From a checkpoint of a small transformer trained on Wikipedia.
Size: width 96, MLP 256 SwiGLU, vocabulary 16384.
Architecture: RMSNorm after each block, rotary positions, normalized queries and keys, some layers without positions, local attention windows, attention sinks, value residuals, capped logits.
Each number is 200 + 30 x the weight over the matrix's rms, rounded and kept within 0 to 999. Layers, rows and columns count from 0.

# layer 13 MLP gate, 256x96, rms 0.189, rows 221-245, columns 0-95
185,208,154,250,196,223,208,182,159,214,223,201,178,108,184,204,209,232,163,200,195,263,196,187,190,176,157,182,198,213,226,182,140,142,238,224,179,267,238,219,236,169,212,195,227,230,180,226,211,189,192,211,198,206,156,185,160,173,204,237,252,185,192,177,203,175,206,184,194,231,214,159,193,221,179,226,166,137,237,249,214,199,172,222,169,195,230,194,224,238,225,186,175,209,183,190
206,158,209,174,201,197,186,233,178,217,214,229,167,218,194,196,199,245,242,250,160,167,243,203,206,197,205,249,184,137,219,136,174,186,218,235,274,154,196,187,193,173,220,243,169,228,174,200,198,214,144,267,166,177,181,244,169,188,206,212,257,231,152,220,228,224,228,199,177,201,199,243,159,175,196,269,239,186,178,283,163,182,197,157,209,256,222,205,212,158,199,218,198,177,232,205
198,213,174,169,210,214,232,227,185,149,249,246,266,227,214,181,189,204,241,196,178,201,189,148,217,138,232,245,214,161,178,230,239,197,203,209,154,205,227,190,188,199,211,174,202,257,226,187,182,137,157,189,203,202,182,193,251,182,214,163,211,223,189,165,194,188,252,178,214,174,226,241,231,197,194,222,185,220,189,214,177,196,213,229,271,193,153,213,179,193,181,214,169,231,239,214
252,189,134,195,235,205,194,154,230,183,182,179,167,233,196,182,217,247,220,180,230,213,183,179,204,197,181,160,211,159,184,214,201,179,234,195,154,234,197,183,180,159,230,210,166,208,194,180,237,204,174,180,151,155,178,204,192,242,212,238,198,201,227,229,181,183,218,156,219,249,191,179,250,214,172,233,170,181,189,161,231,172,192,172,205,177,226,229,228,189,167,178,184,200,215,176
177,183,185,217,199,213,225,211,224,194,190,203,226,197,185,139,242,227,186,152,178,236,203,179,205,175,202,237,216,170,214,229,207,176,202,177,195,185,170,179,211,210,248,169,171,210,177,275,206,173,207,197,195,206,178,239,161,188,165,211,224,275,159,219,243,195,204,198,210,184,201,195,235,202,215,187,258,156,228,198,115,224,168,180,144,204,121,165,147,211,185,218,130,226,224,233
229,161,174,226,239,243,197,198,200,212,216,164,181,164,217,210,199,236,158,198,248,216,223,179,219,173,215,178,205,178,156,199,200,183,216,169,187,183,152,238,192,226,196,208,174,158,192,165,248,149,215,209,248,238,214,159,216,193,163,219,222,214,153,176,215,201,212,213,223,202,197,179,183,219,232,159,200,141,241,199,211,226,139,177,186,212,204,193,220,237,176,202,150,158,229,243
175,161,239,243,255,211,172,198,227,232,164,240,180,207,208,215,224,177,127,168,230,219,198,194,198,198,194,209,245,196,165,155,162,204,214,163,199,187,157,140,207,132,176,211,220,178,145,223,210,194,191,184,196,148,212,239,238,203,223,242,227,175,290,228,183,190,193,165,210,158,201,214,211,216,225,148,307,127,198,210,166,170,205,167,154,139,170,165,177,293,173,241,232,242,208,210
201,130,207,204,194,229,171,192,198,179,160,217,186,170,203,213,218,202,192,177,189,203,182,183,184,170,140,197,216,181,124,192,181,188,209,164,210,238,256,232,219,141,188,177,193,203,184,195,278,218,187,236,269,216,185,265,186,195,186,226,229,217,139,170,179,205,253,196,209,155,220,181,236,168,256,211,223,181,182,186,233,195,166,197,203,190,152,224,254,144,179,201,197,203,221,184
229,175,228,215,212,206,200,210,170,195,277,185,210,209,205,178,252,244,219,176,203,157,207,155,206,212,150,166,209,200,153,212,141,160,252,199,241,195,164,168,243,206,230,157,178,179,219,222,244,216,134,213,175,230,215,220,216,143,253,251,168,185,244,163,216,170,244,259,203,192,176,199,245,189,209,145,225,226,183,181,176,131,214,157,231,194,195,238,209,222,158,193,222,194,224,171
185,155,219,172,181,217,213,219,182,181,197,214,205,188,201,235,192,198,219,171,179,224,243,211,261,176,224,200,220,177,188,182,199,210,198,165,154,226,126,126,202,192,233,228,172,168,196,196,182,190,207,202,204,246,259,180,244,202,181,193,237,208,181,162,248,208,177,139,192,228,201,186,249,222,257,178,233,195,240,238,156,232,165,231,175,200,156,200,184,198,207,240,228,163,206,139
244,203,206,194,188,189,173,221,127,153,167,190,256,196,240,164,185,226,145,212,165,163,180,224,218,194,215,195,171,183,196,141,226,152,172,164,223,190,196,214,193,200,213,236,221,220,137,223,270,194,215,182,232,211,221,176,152,163,185,223,265,223,235,211,231,224,285,203,187,198,220,208,184,195,194,153,239,228,164,210,168,231,168,186,189,182,141,182,190,190,233,258,196,175,244,208
205,170,218,205,155,155,184,230,216,133,199,200,210,161,220,183,205,232,202,178,254,206,185,186,197,173,190,225,246,248,195,188,167,170,234,133,211,155,241,234,266,182,182,191,188,164,88,245,184,235,202,173,189,233,213,227,210,208,157,210,184,185,225,187,224,192,212,219,245,207,159,161,221,212,132,209,223,246,241,153,241,135,200,234,223,213,182,229,174,197,234,135,182,220,192,198
209,166,173,211,209,253,218,177,235,177,141,202,175,229,200,219,208,207,251,174,178,213,151,196,204,182,242,202,201,182,204,218,154,164,194,174,222,148,171,180,173,222,225,177,212,195,177,220,206,202,229,198,202,250,180,204,143,166,195,197,246,237,124,235,171,216,178,201,183,210,189,205,204,216,170,204,229,221,184,171,205,192,180,182,171,153,196,160,161,233,177,185,171,185,246,201
219,163,184,217,198,155,193,210,191,195,208,217,168,208,201,184,195,191,250,216,172,195,226,209,207,172,142,138,189,210,154,206,179,181,138,205,240,275,188,208,248,194,214,165,253,214,176,261,191,237,160,200,222,164,213,210,163,197,171,175,187,200,195,199,237,158,160,218,150,207,176,183,235,256,193,209,214,217,244,118,187,176,221,174,189,214,204,180,174,190,208,169,261,192,204,225
219,176,227,179,226,182,261,160,203,143,258,151,188,177,211,163,242,243,159,180,229,180,204,209,144,247,209,172,201,174,192,192,186,167,177,199,189,184,227,240,190,218,212,197,287,190,196,220,251,209,164,183,210,143,180,201,200,214,240,232,243,207,193,221,193,205,289,178,250,154,193,135,187,246,199,199,188,204,230,217,253,183,241,212,178,219,199,218,172,162,226,248,219,206,194,243
166,187,197,225,177,102,177,161,196,203,223,219,207,209,190,148,225,219,217,215,186,168,190,249,173,219,200,231,158,191,181,223,237,200,166,164,205,166,204,189,194,199,171,186,183,178,157,221,219,235,230,186,125,185,164,211,252,189,170,217,153,150,234,201,241,190,200,177,231,165,244,174,209,158,173,177,193,221,172,203,195,181,239,191,229,190,193,248,269,188,208,227,174,271,147,142
210,178,234,189,193,176,200,224,170,211,139,268,182,167,203,231,231,238,155,193,208,170,216,200,221,237,181,205,199,183,213,156,140,199,189,161,183,250,243,252,214,195,179,189,200,229,188,216,215,187,174,222,266,193,158,223,116,237,237,150,237,197,164,195,131,203,269,183,179,193,203,183,198,221,186,215,197,211,208,203,198,223,182,211,225,191,168,213,258,190,240,179,181,188,250,206
201,213,193,240,160,145,184,194,139,185,152,173,200,171,255,158,243,251,190,141,181,153,168,193,190,204,166,203,201,220,240,181,162,156,226,195,202,152,190,157,239,180,191,192,171,221,164,238,200,235,194,237,234,171,237,199,231,177,216,220,209,150,171,160,189,189,204,203,203,137,228,139,191,165,177,169,279,191,177,203,226,211,258,186,190,180,222,218,161,164,189,179,208,215,125,248
184,187,191,280,220,175,226,219,198,177,216,175,227,192,255,221,283,219,229,168,203,219,194,186,196,169,204,170,218,197,247,194,199,178,160,181,178,211,150,220,250,256,196,172,231,227,126,202,191,180,205,169,212,205,147,201,204,171,187,234,226,259,210,225,193,239,275,223,225,212,158,146,205,233,173,170,266,186,247,154,274,245,233,211,178,214,181,215,213,225,189,225,210,190,201,247
220,215,190,176,213,235,180,215,180,221,196,216,176,140,223,212,237,229,143,205,173,186,203,182,190,210,218,243,215,161,231,151,186,211,281,156,192,183,192,212,221,194,178,179,196,186,241,231,250,188,138,271,220,170,204,249,161,218,204,212,188,201,230,179,222,194,240,228,246,237,181,157,179,158,175,253,201,231,164,140,189,269,183,155,188,198,205,217,226,164,181,218,215,200,192,225
208,169,216,212,207,187,180,219,231,201,180,218,201,216,140,229,208,209,190,221,185,177,193,187,236,240,171,219,203,203,157,190,193,169,238,235,191,196,187,160,169,227,239,214,199,244,161,198,219,114,245,210,210,242,180,210,224,174,167,223,218,243,183,166,194,182,201,171,226,146,158,176,229,196,213,223,183,244,179,160,200,226,204,218,227,217,138,189,204,173,233,243,129,244,244,239
195,232,171,215,197,188,197,204,245,240,172,189,197,136,154,189,245,217,194,216,188,180,224,167,163,182,205,191,175,223,192,223,258,203,243,219,229,167,191,169,223,120,179,227,226,222,176,248,210,186,190,202,164,172,183,208,245,240,213,207,173,186,201,203,262,203,201,159,180,137,252,234,159,143,164,189,205,194,215,190,197,191,266,246,219,158,180,234,182,207,150,177,234,214,205,180
219,188,199,231,220,227,194,187,225,186,166,164,216,201,189,219,203,201,252,164,201,181,192,236,193,127,225,182,226,194,180,179,183,180,242,189,167,164,235,140,194,212,236,215,210,194,160,221,182,138,194,219,188,170,229,209,260,228,219,192,213,254,162,211,189,212,227,179,214,211,190,167,242,179,152,205,183,181,171,213,185,173,151,230,125,180,118,188,159,190,227,196,196,215,244,218
270,226,218,221,176,206,189,167,179,199,194,219,241,166,178,199,208,177,232,180,170,180,194,254,181,196,212,167,175,161,114,146,197,180,180,177,238,172,193,224,189,199,172,206,190,186,181,233,207,215,166,252,184,167,187,239,148,233,202,214,184,187,185,159,221,204,232,231,121,182,158,122,196,149,196,202,193,179,239,149,199,223,232,207,270,149,151,229,221,214,232,149,218,201,185,224
166,173,196,240,175,197,194,251,213,166,257,224,228,230,224,204,245,190,218,180,189,200,186,155,233,129,149,183,195,188,225,214,203,154,194,212,197,205,197,186,212,228,204,176,227,174,212,217,157,196,201,190,206,255,212,192,209,224,206,165,252,215,183,150,198,158,244,187,222,199,244,226,206,182,234,176,224,211,204,163,134,176,181,213,231,185,117,228,202,206,235,215,243,190,212,249
# layer 13 MLP up, 256x96, rms 0.197, rows 221-244, columns 0-95
146,203,182,196,204,227,205,233,245,186,215,199,165,220,206,222,203,209,202,290,179,181,245,202,198,168,193,256,174,230,178,167,225,185,259,228,149,181,171,200,165,205,176,248,220,164,187,220,170,220,278,158,166,219,192,196,228,217,178,182,170,197,204,244,248,210,191,240,267,197,184,230,190,182,189,221,176,239,218,187,240,154,258,198,183,193,193,231,257,207,231,192,217,215,206,189
213,228,210,176,215,181,280,196,245,198,190,244,209,189,202,171,152,186,142,171,223,194,181,220,230,176,235,210,196,232,241,193,271,225,239,192,204,205,220,197,214,192,189,207,241,241,241,200,218,197,223,191,251,155,212,173,207,237,177,200,204,169,277,162,210,233,136,202,171,202,193,173,211,191,186,186,155,203,190,175,208,201,191,219,190,125,177,175,209,207,174,212,169,242,187,186
259,209,209,230,197,166,163,159,257,217,192,221,136,173,152,216,207,208,203,236,203,189,211,264,218,269,207,176,202,209,200,187,179,199,244,138,230,200,214,199,226,186,152,191,221,156,215,186,211,204,235,182,198,225,214,230,205,173,177,250,188,196,215,230,213,213,191,217,214,214,196,201,196,192,200,186,192,157,172,184,220,220,215,169,170,186,244,222,223,230,162,189,250,211,168,205
221,204,170,181,224,196,165,247,202,171,259,204,190,225,166,198,194,230,148,230,218,219,237,188,194,209,215,181,173,220,282,176,223,214,164,218,240,215,217,187,195,220,223,224,226,187,249,208,220,213,185,157,119,192,177,214,201,197,180,196,168,211,246,240,191,179,199,206,194,189,155,197,192,199,196,207,237,165,260,242,187,185,221,145,263,192,209,204,242,159,155,210,204,203,170,170
240,241,177,191,243,231,217,210,243,227,144,219,189,159,193,183,178,210,188,214,234,215,199,189,235,121,249,215,206,198,180,242,202,224,242,209,198,246,177,120,191,237,209,150,189,236,190,204,150,203,191,185,183,195,173,258,166,186,117,177,178,167,195,202,169,220,241,200,205,190,166,181,191,259,192,166,245,179,193,174,210,217,174,196,156,255,158,217,192,209,214,183,146,219,173,228
180,214,207,195,173,181,183,190,167,201,177,245,211,215,210,187,224,211,241,193,166,183,195,205,189,219,166,181,200,181,237,187,180,195,198,202,192,210,199,173,221,196,205,189,211,223,173,227,212,227,177,213,131,179,172,235,163,212,222,211,180,177,190,182,185,177,197,173,187,220,153,217,212,173,163,241,202,215,184,194,195,202,245,229,228,192,188,228,189,164,208,192,219,241,185,163
252,162,237,203,229,258,228,227,153,186,199,201,192,232,210,232,172,148,230,123,177,272,252,238,269,220,194,263,263,125,231,204,222,231,118,224,225,120,246,181,142,209,200,279,197,257,176,206,177,149,162,219,237,170,194,239,212,231,183,156,225,312,169,205,164,268,246,224,120,253,205,260,189,206,173,241,220,221,233,272,184,196,149,168,198,150,153,191,140,260,215,157,271,127,252,191
181,191,195,185,190,193,204,168,218,208,188,269,249,221,212,205,188,200,144,227,163,209,263,173,212,263,199,199,183,208,211,181,225,159,221,210,273,185,252,240,216,221,270,173,222,187,223,216,175,195,180,203,208,190,208,240,179,229,188,232,157,197,210,202,228,216,227,128,151,227,228,169,146,156,149,166,223,275,175,229,167,225,233,245,185,202,118,170,174,230,245,185,234,209,173,214
183,179,175,162,198,188,184,215,142,232,190,161,257,179,173,167,214,267,253,137,154,249,193,170,240,200,161,220,207,180,127,241,165,192,166,196,219,220,196,173,222,224,227,215,189,226,242,186,210,207,150,231,242,221,275,194,187,242,244,230,218,247,207,88,229,223,228,212,185,226,211,216,198,207,185,189,250,228,183,185,171,175,207,227,196,165,161,182,234,184,196,231,230,171,221,240
164,181,225,217,159,246,184,173,235,189,235,227,175,236,227,165,234,207,227,199,184,214,211,161,224,180,160,242,168,230,222,270,220,227,180,192,244,197,218,226,214,174,277,209,200,235,228,208,209,131,161,187,253,159,193,224,187,168,182,119,185,259,217,195,160,227,167,182,194,238,228,202,199,189,191,197,167,201,229,177,189,159,213,209,175,222,227,226,174,197,216,153,251,213,204,185
206,232,201,228,155,261,142,198,188,182,188,216,219,225,162,203,245,231,196,195,198,138,182,176,196,223,187,228,187,244,214,195,244,132,204,155,165,171,200,240,194,182,137,231,242,179,177,188,208,195,181,217,281,194,180,180,236,173,181,194,255,215,239,202,190,202,202,167,226,201,269,177,219,123,193,187,188,197,185,198,231,273,180,215,212,196,194,191,164,167,225,211,268,157,231,202
202,210,273,234,128,197,207,270,241,191,158,208,203,219,186,222,175,193,210,252,264,200,203,143,244,213,170,182,213,200,263,161,187,201,139,185,245,204,217,201,186,171,201,182,259,137,156,224,202,221,184,183,183,225,169,177,241,218,213,223,221,194,213,202,154,194,190,221,170,216,215,228,227,188,169,247,201,242,162,160,223,209,226,234,252,163,195,214,177,244,255,170,167,212,227,161
167,194,165,224,219,181,212,163,196,187,182,180,185,196,235,139,236,173,171,231,179,156,222,181,205,218,171,224,223,179,193,215,210,213,173,172,231,182,184,169,205,131,222,164,205,175,207,220,190,211,262,181,182,234,185,208,189,218,204,171,210,142,212,238,205,251,170,202,198,197,230,239,206,195,155,159,185,235,127,226,167,183,249,237,193,210,201,188,152,185,232,229,176,243,157,221
122,148,230,197,171,185,199,208,177,225,238,254,212,172,184,206,196,217,197,254,199,164,197,177,162,265,177,205,223,192,167,229,208,218,221,200,251,217,213,186,228,226,176,153,194,174,194,243,223,209,156,175,218,192,252,201,211,180,206,207,161,224,242,222,216,198,190,209,252,194,202,241,238,185,243,222,258,220,241,223,163,201,236,210,214,235,180,226,185,193,172,212,255,196,248,193
255,189,203,175,268,225,231,190,236,147,225,165,157,202,230,159,233,208,202,205,241,226,235,211,150,213,238,210,229,188,234,223,178,190,226,241,183,229,177,221,157,269,206,176,190,173,176,191,171,169,188,173,220,195,182,189,188,182,190,159,248,164,143,245,195,237,261,203,270,216,209,156,204,255,205,187,185,224,195,197,226,109,189,223,152,224,196,176,171,258,182,241,219,207,235,243
201,193,204,153,149,125,205,193,227,253,240,213,231,208,170,210,207,252,125,238,151,171,231,200,205,202,248,175,213,223,272,186,204,211,208,189,201,206,244,154,276,181,252,215,217,205,191,235,204,176,190,165,176,261,251,211,219,239,247,231,178,173,228,181,259,169,245,174,204,206,215,230,175,158,204,190,223,188,188,187,180,164,273,224,215,193,215,229,193,189,151,210,183,218,188,269
197,203,238,152,174,162,232,235,177,195,145,239,163,165,224,207,167,163,186,199,203,168,126,219,240,245,210,205,252,206,177,207,205,176,194,224,225,180,209,197,190,175,251,211,203,229,130,190,228,190,143,199,210,184,233,177,184,182,192,177,165,169,206,188,218,186,237,151,196,158,216,223,250,192,163,195,172,209,211,202,160,221,184,197,188,230,221,210,197,141,252,232,186,117,265,195
266,199,232,158,199,238,233,209,208,210,248,187,222,196,170,246,195,192,176,198,245,265,228,204,190,245,214,185,188,186,180,213,225,209,234,244,209,235,204,212,194,216,238,236,195,178,181,203,237,172,169,190,174,178,219,204,188,200,139,198,192,172,234,203,229,212,218,195,227,261,161,253,197,200,211,231,99,236,226,230,244,207,183,186,219,245,177,159,230,242,193,253,185,232,250,147
201,192,246,120,226,224,199,171,212,220,173,238,244,223,172,204,188,190,225,236,238,162,218,177,175,203,168,220,179,190,153,211,240,257,255,172,188,154,244,159,120,186,201,219,140,168,268,177,180,174,252,218,226,154,225,187,196,157,209,200,221,246,154,191,186,170,160,162,133,187,243,256,201,177,240,190,168,309,198,173,180,175,175,195,223,178,191,177,202,174,161,232,171,235,223,195
183,199,153,191,223,242,176,244,219,175,191,213,148,178,158,210,244,215,179,192,176,174,124,232,183,205,220,214,169,181,256,141,253,150,199,187,162,171,187,197,211,177,193,159,212,203,250,231,232,164,162,252,211,151,162,209,184,207,192,191,186,212,203,214,212,206,263,210,239,193,159,173,177,194,169,237,184,137,196,136,187,227,196,200,168,208,234,251,195,137,186,248,161,211,198,165
222,183,192,164,182,215,240,220,211,213,186,198,237,186,205,150,197,227,154,207,150,179,220,158,188,181,195,226,174,195,186,180,213,173,226,215,226,181,287,161,224,204,207,186,161,198,260,202,196,166,176,187,166,193,208,180,198,181,203,187,171,153,245,224,208,203,223,194,199,223,200,179,153,188,157,228,187,217,206,245,160,206,234,173,274,251,167,211,170,212,171,181,194,248,171,185
181,208,158,155,241,207,162,256,183,194,143,241,211,203,203,264,200,205,202,171,190,208,257,116,223,124,195,215,205,142,209,192,213,230,221,215,213,228,204,205,221,209,194,175,229,198,225,161,153,190,199,202,234,174,226,201,171,264,239,189,209,183,209,226,168,154,232,174,186,224,188,224,208,194,218,249,213,187,236,199,188,217,189,191,207,178,174,185,214,190,208,189,204,136,203,154
221,217,204,165,163,206,195,252,171,203,192,217,219,207,240,172,177,204,176,221,201,166,177,220,201,185,145,197,194,203,177,125,230,159,221,212,233,188,271,195,208,212,225,170,197,195,173,196,135,209,224,190,242,178,181,260,148,191,172,204,217,187,200,259,190,232,151,186,194,231,211,170,181,210,168,205,163,275,177,206,170,187,205,176,206,206,177,189,185,170,210,193,222,185,260,183
252,239,238,194,187,269,212,191,169,177,152,277,276,191,204,210,199,190,184,194,186,188,213,207,179,239,212,182,241,195,171,172,237,173,221,236,233,195,157,172,194,200,220,205,218,153,227,179,184,141,159,231,178,214,231,187,168,169,151,186,187,154,209,231,182,241,218,201,159,186,197,197,209,131,201,237,195,148,195,150,203,239,189,198,270,146,149,188,209,198,192,151,192,142,173,195
# layer 13 MLP down (transposed), 256x96, rms 0.179, rows 221-244, columns 0-95
244,174,195,222,157,204,213,219,168,193,198,215,239,192,196,203,169,177,183,232,117,257,223,253,229,233,207,232,218,195,245,159,190,168,175,205,130,158,188,197,191,236,218,196,187,229,202,185,225,117,196,228,172,217,186,187,197,196,216,161,191,208,201,189,219,222,220,232,223,217,240,240,183,147,179,184,187,159,191,212,186,228,168,192,274,179,188,215,189,212,131,208,144,198,224,180
236,213,193,205,220,235,184,179,202,171,168,212,216,284,197,177,264,206,207,201,198,221,217,189,255,202,223,240,209,208,205,240,223,160,148,160,227,280,221,255,167,194,182,193,217,219,189,171,219,220,220,169,229,211,191,164,237,199,218,207,176,189,198,228,219,239,162,248,216,165,233,156,192,163,202,168,182,182,190,160,206,222,157,196,160,183,170,208,156,201,196,209,198,239,183,255
193,170,187,188,214,203,231,245,153,159,199,160,207,193,207,197,206,255,223,190,218,239,233,215,236,172,214,218,211,175,144,167,245,200,187,210,207,218,189,281,195,222,205,202,210,205,203,175,235,209,214,177,231,201,180,174,217,218,218,171,238,246,171,185,182,147,231,203,205,199,190,238,242,219,233,228,227,185,236,192,176,212,155,207,233,227,208,185,214,182,187,177,202,142,202,181
199,215,203,177,174,187,202,213,197,205,192,215,246,170,210,189,233,242,239,240,196,151,235,171,207,244,211,237,214,187,214,135,226,257,171,245,254,181,183,181,245,249,188,192,171,231,199,185,203,224,212,163,226,203,212,199,198,213,240,176,224,202,169,222,260,213,174,109,197,203,203,219,195,214,185,172,211,194,187,182,232,181,186,205,261,218,223,173,217,180,245,225,144,185,234,210
245,186,252,177,222,203,229,142,165,220,212,262,208,220,206,223,247,123,193,196,199,177,196,168,198,209,230,194,191,181,226,203,243,192,163,219,209,173,252,173,232,133,207,224,167,264,211,168,183,184,214,149,187,241,198,185,226,248,260,209,164,170,185,193,186,185,218,210,158,204,242,173,172,195,226,204,244,229,227,168,214,188,132,227,233,221,181,203,227,202,205,152,208,252,232,222
207,198,176,219,192,233,213,223,203,162,201,167,203,214,252,217,209,259,220,211,208,223,215,223,206,181,215,201,253,198,162,178,173,176,216,168,179,231,174,230,247,249,212,177,188,200,170,199,203,196,185,188,217,208,152,183,204,163,193,220,238,238,180,223,161,153,218,225,208,190,198,201,236,252,249,232,220,174,274,197,183,234,156,177,194,203,206,188,195,216,155,202,177,146,252,217
219,231,225,234,271,218,206,183,235,220,138,230,128,213,189,228,203,172,104,210,238,168,189,215,169,207,172,173,214,231,211,148,131,219,223,179,189,177,184,148,212,84,184,248,227,201,175,155,199,187,196,149,169,140,213,218,197,230,233,247,191,158,273,234,187,193,169,158,221,192,195,196,207,214,237,167,265,163,182,173,195,201,214,159,178,164,201,154,219,288,169,240,235,209,128,213
217,190,204,181,203,179,210,261,220,203,251,237,157,206,190,133,206,250,204,252,198,198,239,160,131,205,213,190,222,227,197,221,223,173,214,162,208,201,184,194,256,233,218,218,196,184,208,241,213,182,181,153,150,227,251,176,245,181,206,198,185,208,214,180,265,179,177,177,267,213,131,223,137,213,196,170,219,218,193,230,213,247,220,190,219,255,218,205,160,200,189,231,181,224,208,212
194,179,197,187,194,162,244,116,207,132,224,203,153,194,202,111,190,167,166,198,252,158,228,287,200,193,226,182,188,200,207,188,245,224,188,216,222,201,201,189,190,187,213,173,184,219,197,236,143,177,164,225,202,168,220,217,172,182,231,190,205,145,217,239,168,189,169,179,181,203,237,268,166,197,181,167,207,208,240,244,202,172,237,265,248,217,197,220,151,213,197,161,184,163,207,165
197,179,185,232,188,172,188,176,163,181,204,199,168,218,213,197,202,184,208,196,229,190,199,201,202,186,246,216,242,224,207,236,206,199,151,214,164,153,164,162,161,195,146,194,217,232,165,210,185,277,192,253,216,169,229,217,210,214,195,272,202,196,241,138,214,179,206,218,190,201,184,171,190,173,211,249,203,189,182,189,165,154,174,193,141,202,169,202,240,198,226,215,84,153,205,232
220,195,221,181,196,107,152,203,130,204,150,199,199,186,205,162,155,219,132,171,215,173,178,213,169,230,162,163,158,167,248,186,228,211,210,213,190,231,202,208,202,162,205,213,249,225,243,173,193,221,249,252,186,174,190,181,192,228,205,218,196,204,265,192,231,189,183,245,173,207,138,200,158,151,213,161,228,230,156,169,171,189,206,174,240,195,188,223,243,151,228,201,181,226,194,164
199,162,206,187,227,201,220,193,140,219,243,185,228,145,210,159,228,210,112,239,177,207,241,232,188,231,206,198,203,165,222,263,222,191,169,194,175,180,188,222,203,222,167,185,227,203,221,205,209,173,152,191,198,193,233,254,139,251,240,196,221,245,229,207,191,186,262,130,237,183,191,198,207,181,217,228,189,252,153,183,200,148,228,234,148,175,226,126,179,217,170,134,190,155,204,172
169,172,170,186,249,208,232,174,157,177,212,211,216,168,203,190,198,208,199,211,209,156,183,241,204,197,191,169,144,208,187,170,201,217,212,203,171,194,156,219,214,164,191,199,159,224,187,233,168,276,222,183,204,200,192,189,196,209,186,270,183,168,230,169,196,201,255,194,185,174,193,183,194,217,241,233,180,186,179,171,215,213,228,166,193,217,162,220,203,228,238,188,205,179,163,229
208,161,243,208,180,169,163,189,170,194,235,195,194,242,235,165,166,208,174,175,228,236,230,184,202,205,182,162,199,244,171,162,246,216,225,279,173,181,234,212,138,172,240,178,184,177,249,209,199,210,222,241,187,227,201,168,173,162,195,206,160,202,206,190,211,204,189,186,216,191,156,219,130,212,254,130,214,153,195,244,201,193,226,202,218,206,239,198,201,195,162,152,189,163,240,167
195,225,244,184,172,153,167,204,137,220,215,275,234,205,187,156,169,193,171,266,216,169,173,178,197,228,176,206,228,222,190,200,185,213,186,207,217,212,168,133,200,161,199,239,232,201,219,228,169,202,187,182,217,171,166,212,168,187,180,152,178,148,190,203,233,186,192,167,205,216,255,218,194,175,250,146,187,224,202,219,208,200,242,219,160,172,190,178,191,158,249,180,187,270,215,195
208,212,183,179,233,268,214,260,181,165,204,184,183,212,222,250,199,161,186,176,225,285,228,160,234,142,154,217,244,182,177,201,173,209,176,239,174,231,181,221,184,220,173,204,210,197,232,164,178,216,210,235,263,233,201,195,204,163,163,170,251,218,165,229,110,191,214,222,205,193,183,202,210,192,180,215,252,180,218,222,171,175,152,152,181,201,191,190,203,257,214,161,219,157,215,189
208,210,203,207,202,195,176,193,131,227,223,227,208,189,175,185,159,204,218,202,206,190,160,148,88,213,194,225,145,248,240,205,208,202,181,226,246,238,208,206,251,235,246,228,251,203,197,209,208,232,240,201,193,145,239,203,173,246,264,202,178,178,200,171,223,161,218,204,176,187,240,185,221,134,209,135,170,219,183,196,176,133,211,160,223,207,210,230,228,185,247,206,193,209,264,182
219,234,164,224,195,145,187,225,199,185,191,144,212,161,255,238,191,195,213,121,211,172,171,176,185,189,219,177,196,191,187,227,171,197,213,182,197,180,229,221,175,163,108,224,160,195,195,209,197,212,226,226,207,166,228,199,261,250,256,190,249,188,195,196,140,201,178,257,231,194,196,190,220,203,207,175,229,214,180,232,200,163,207,157,182,184,183,238,223,190,182,142,194,206,191,180
194,166,153,289,266,174,169,200,177,201,238,161,154,167,230,226,182,205,172,198,176,201,219,181,234,188,198,190,187,156,193,220,264,242,215,268,183,220,181,222,178,212,272,127,233,162,166,187,250,208,221,169,193,132,155,193,240,183,203,210,201,228,203,193,219,182,245,166,230,146,194,170,203,241,190,158,190,189,221,176,188,205,271,230,176,239,155,210,184,209,198,201,182,184,210,260
260,215,229,166,159,207,194,257,220,257,250,257,203,208,176,179,158,191,160,211,220,202,219,159,224,192,171,192,150,199,191,239,185,247,141,254,232,192,243,179,175,196,202,217,188,155,182,230,178,182,212,186,212,143,231,222,146,245,219,209,205,180,205,203,177,197,222,264,186,155,232,227,203,170,181,210,151,210,195,196,259,189,231,244,262,158,250,191,206,177,233,163,188,179,180,170
225,186,185,146,232,198,195,220,150,193,207,149,207,161,232,186,220,210,186,194,173,215,206,229,163,194,207,222,227,211,164,175,206,238,209,157,168,220,213,204,305,239,210,161,187,190,223,187,208,223,218,192,175,204,161,177,196,172,231,208,175,187,212,183,212,247,191,267,207,244,190,253,210,221,175,202,261,210,270,205,135,190,213,209,189,177,196,208,247,222,163,195,226,189,144,203
209,221,193,203,232,156,207,209,234,208,248,224,210,211,179,148,217,217,178,234,188,191,205,237,165,188,198,186,178,240,237,187,194,211,202,165,210,148,218,160,211,135,193,221,181,276,236,212,204,187,190,220,160,158,238,247,180,170,202,212,177,155,168,226,265,179,207,191,259,178,213,198,238,240,169,200,209,227,235,207,185,198,243,229,186,184,199,247,217,189,214,221,179,274,159,173
254,159,222,197,202,215,187,252,187,213,178,232,212,213,204,187,217,199,246,196,184,226,166,208,188,205,234,163,164,206,235,229,183,179,191,181,231,247,228,241,203,239,189,203,171,236,130,200,172,219,172,176,174,182,164,205,173,191,218,241,184,186,216,163,195,164,270,185,165,182,211,248,194,174,182,219,183,209,127,201,190,253,163,194,202,189,124,178,202,245,183,220,203,168,144,203
223,210,205,229,190,166,238,206,235,223,211,172,148,168,170,210,179,227,207,225,173,167,208,165,187,227,248,227,198,159,199,235,185,214,193,181,210,239,180,236,222,95,154,175,188,145,206,187,212,152,222,203,233,126,188,218,110,290,195,201,128,250,202,218,239,191,221,177,157,201,174,191,216,201,176,233,133,216,216,198,262,155,232,275,161,178,178,216,193,191,198,210,209,211,216,192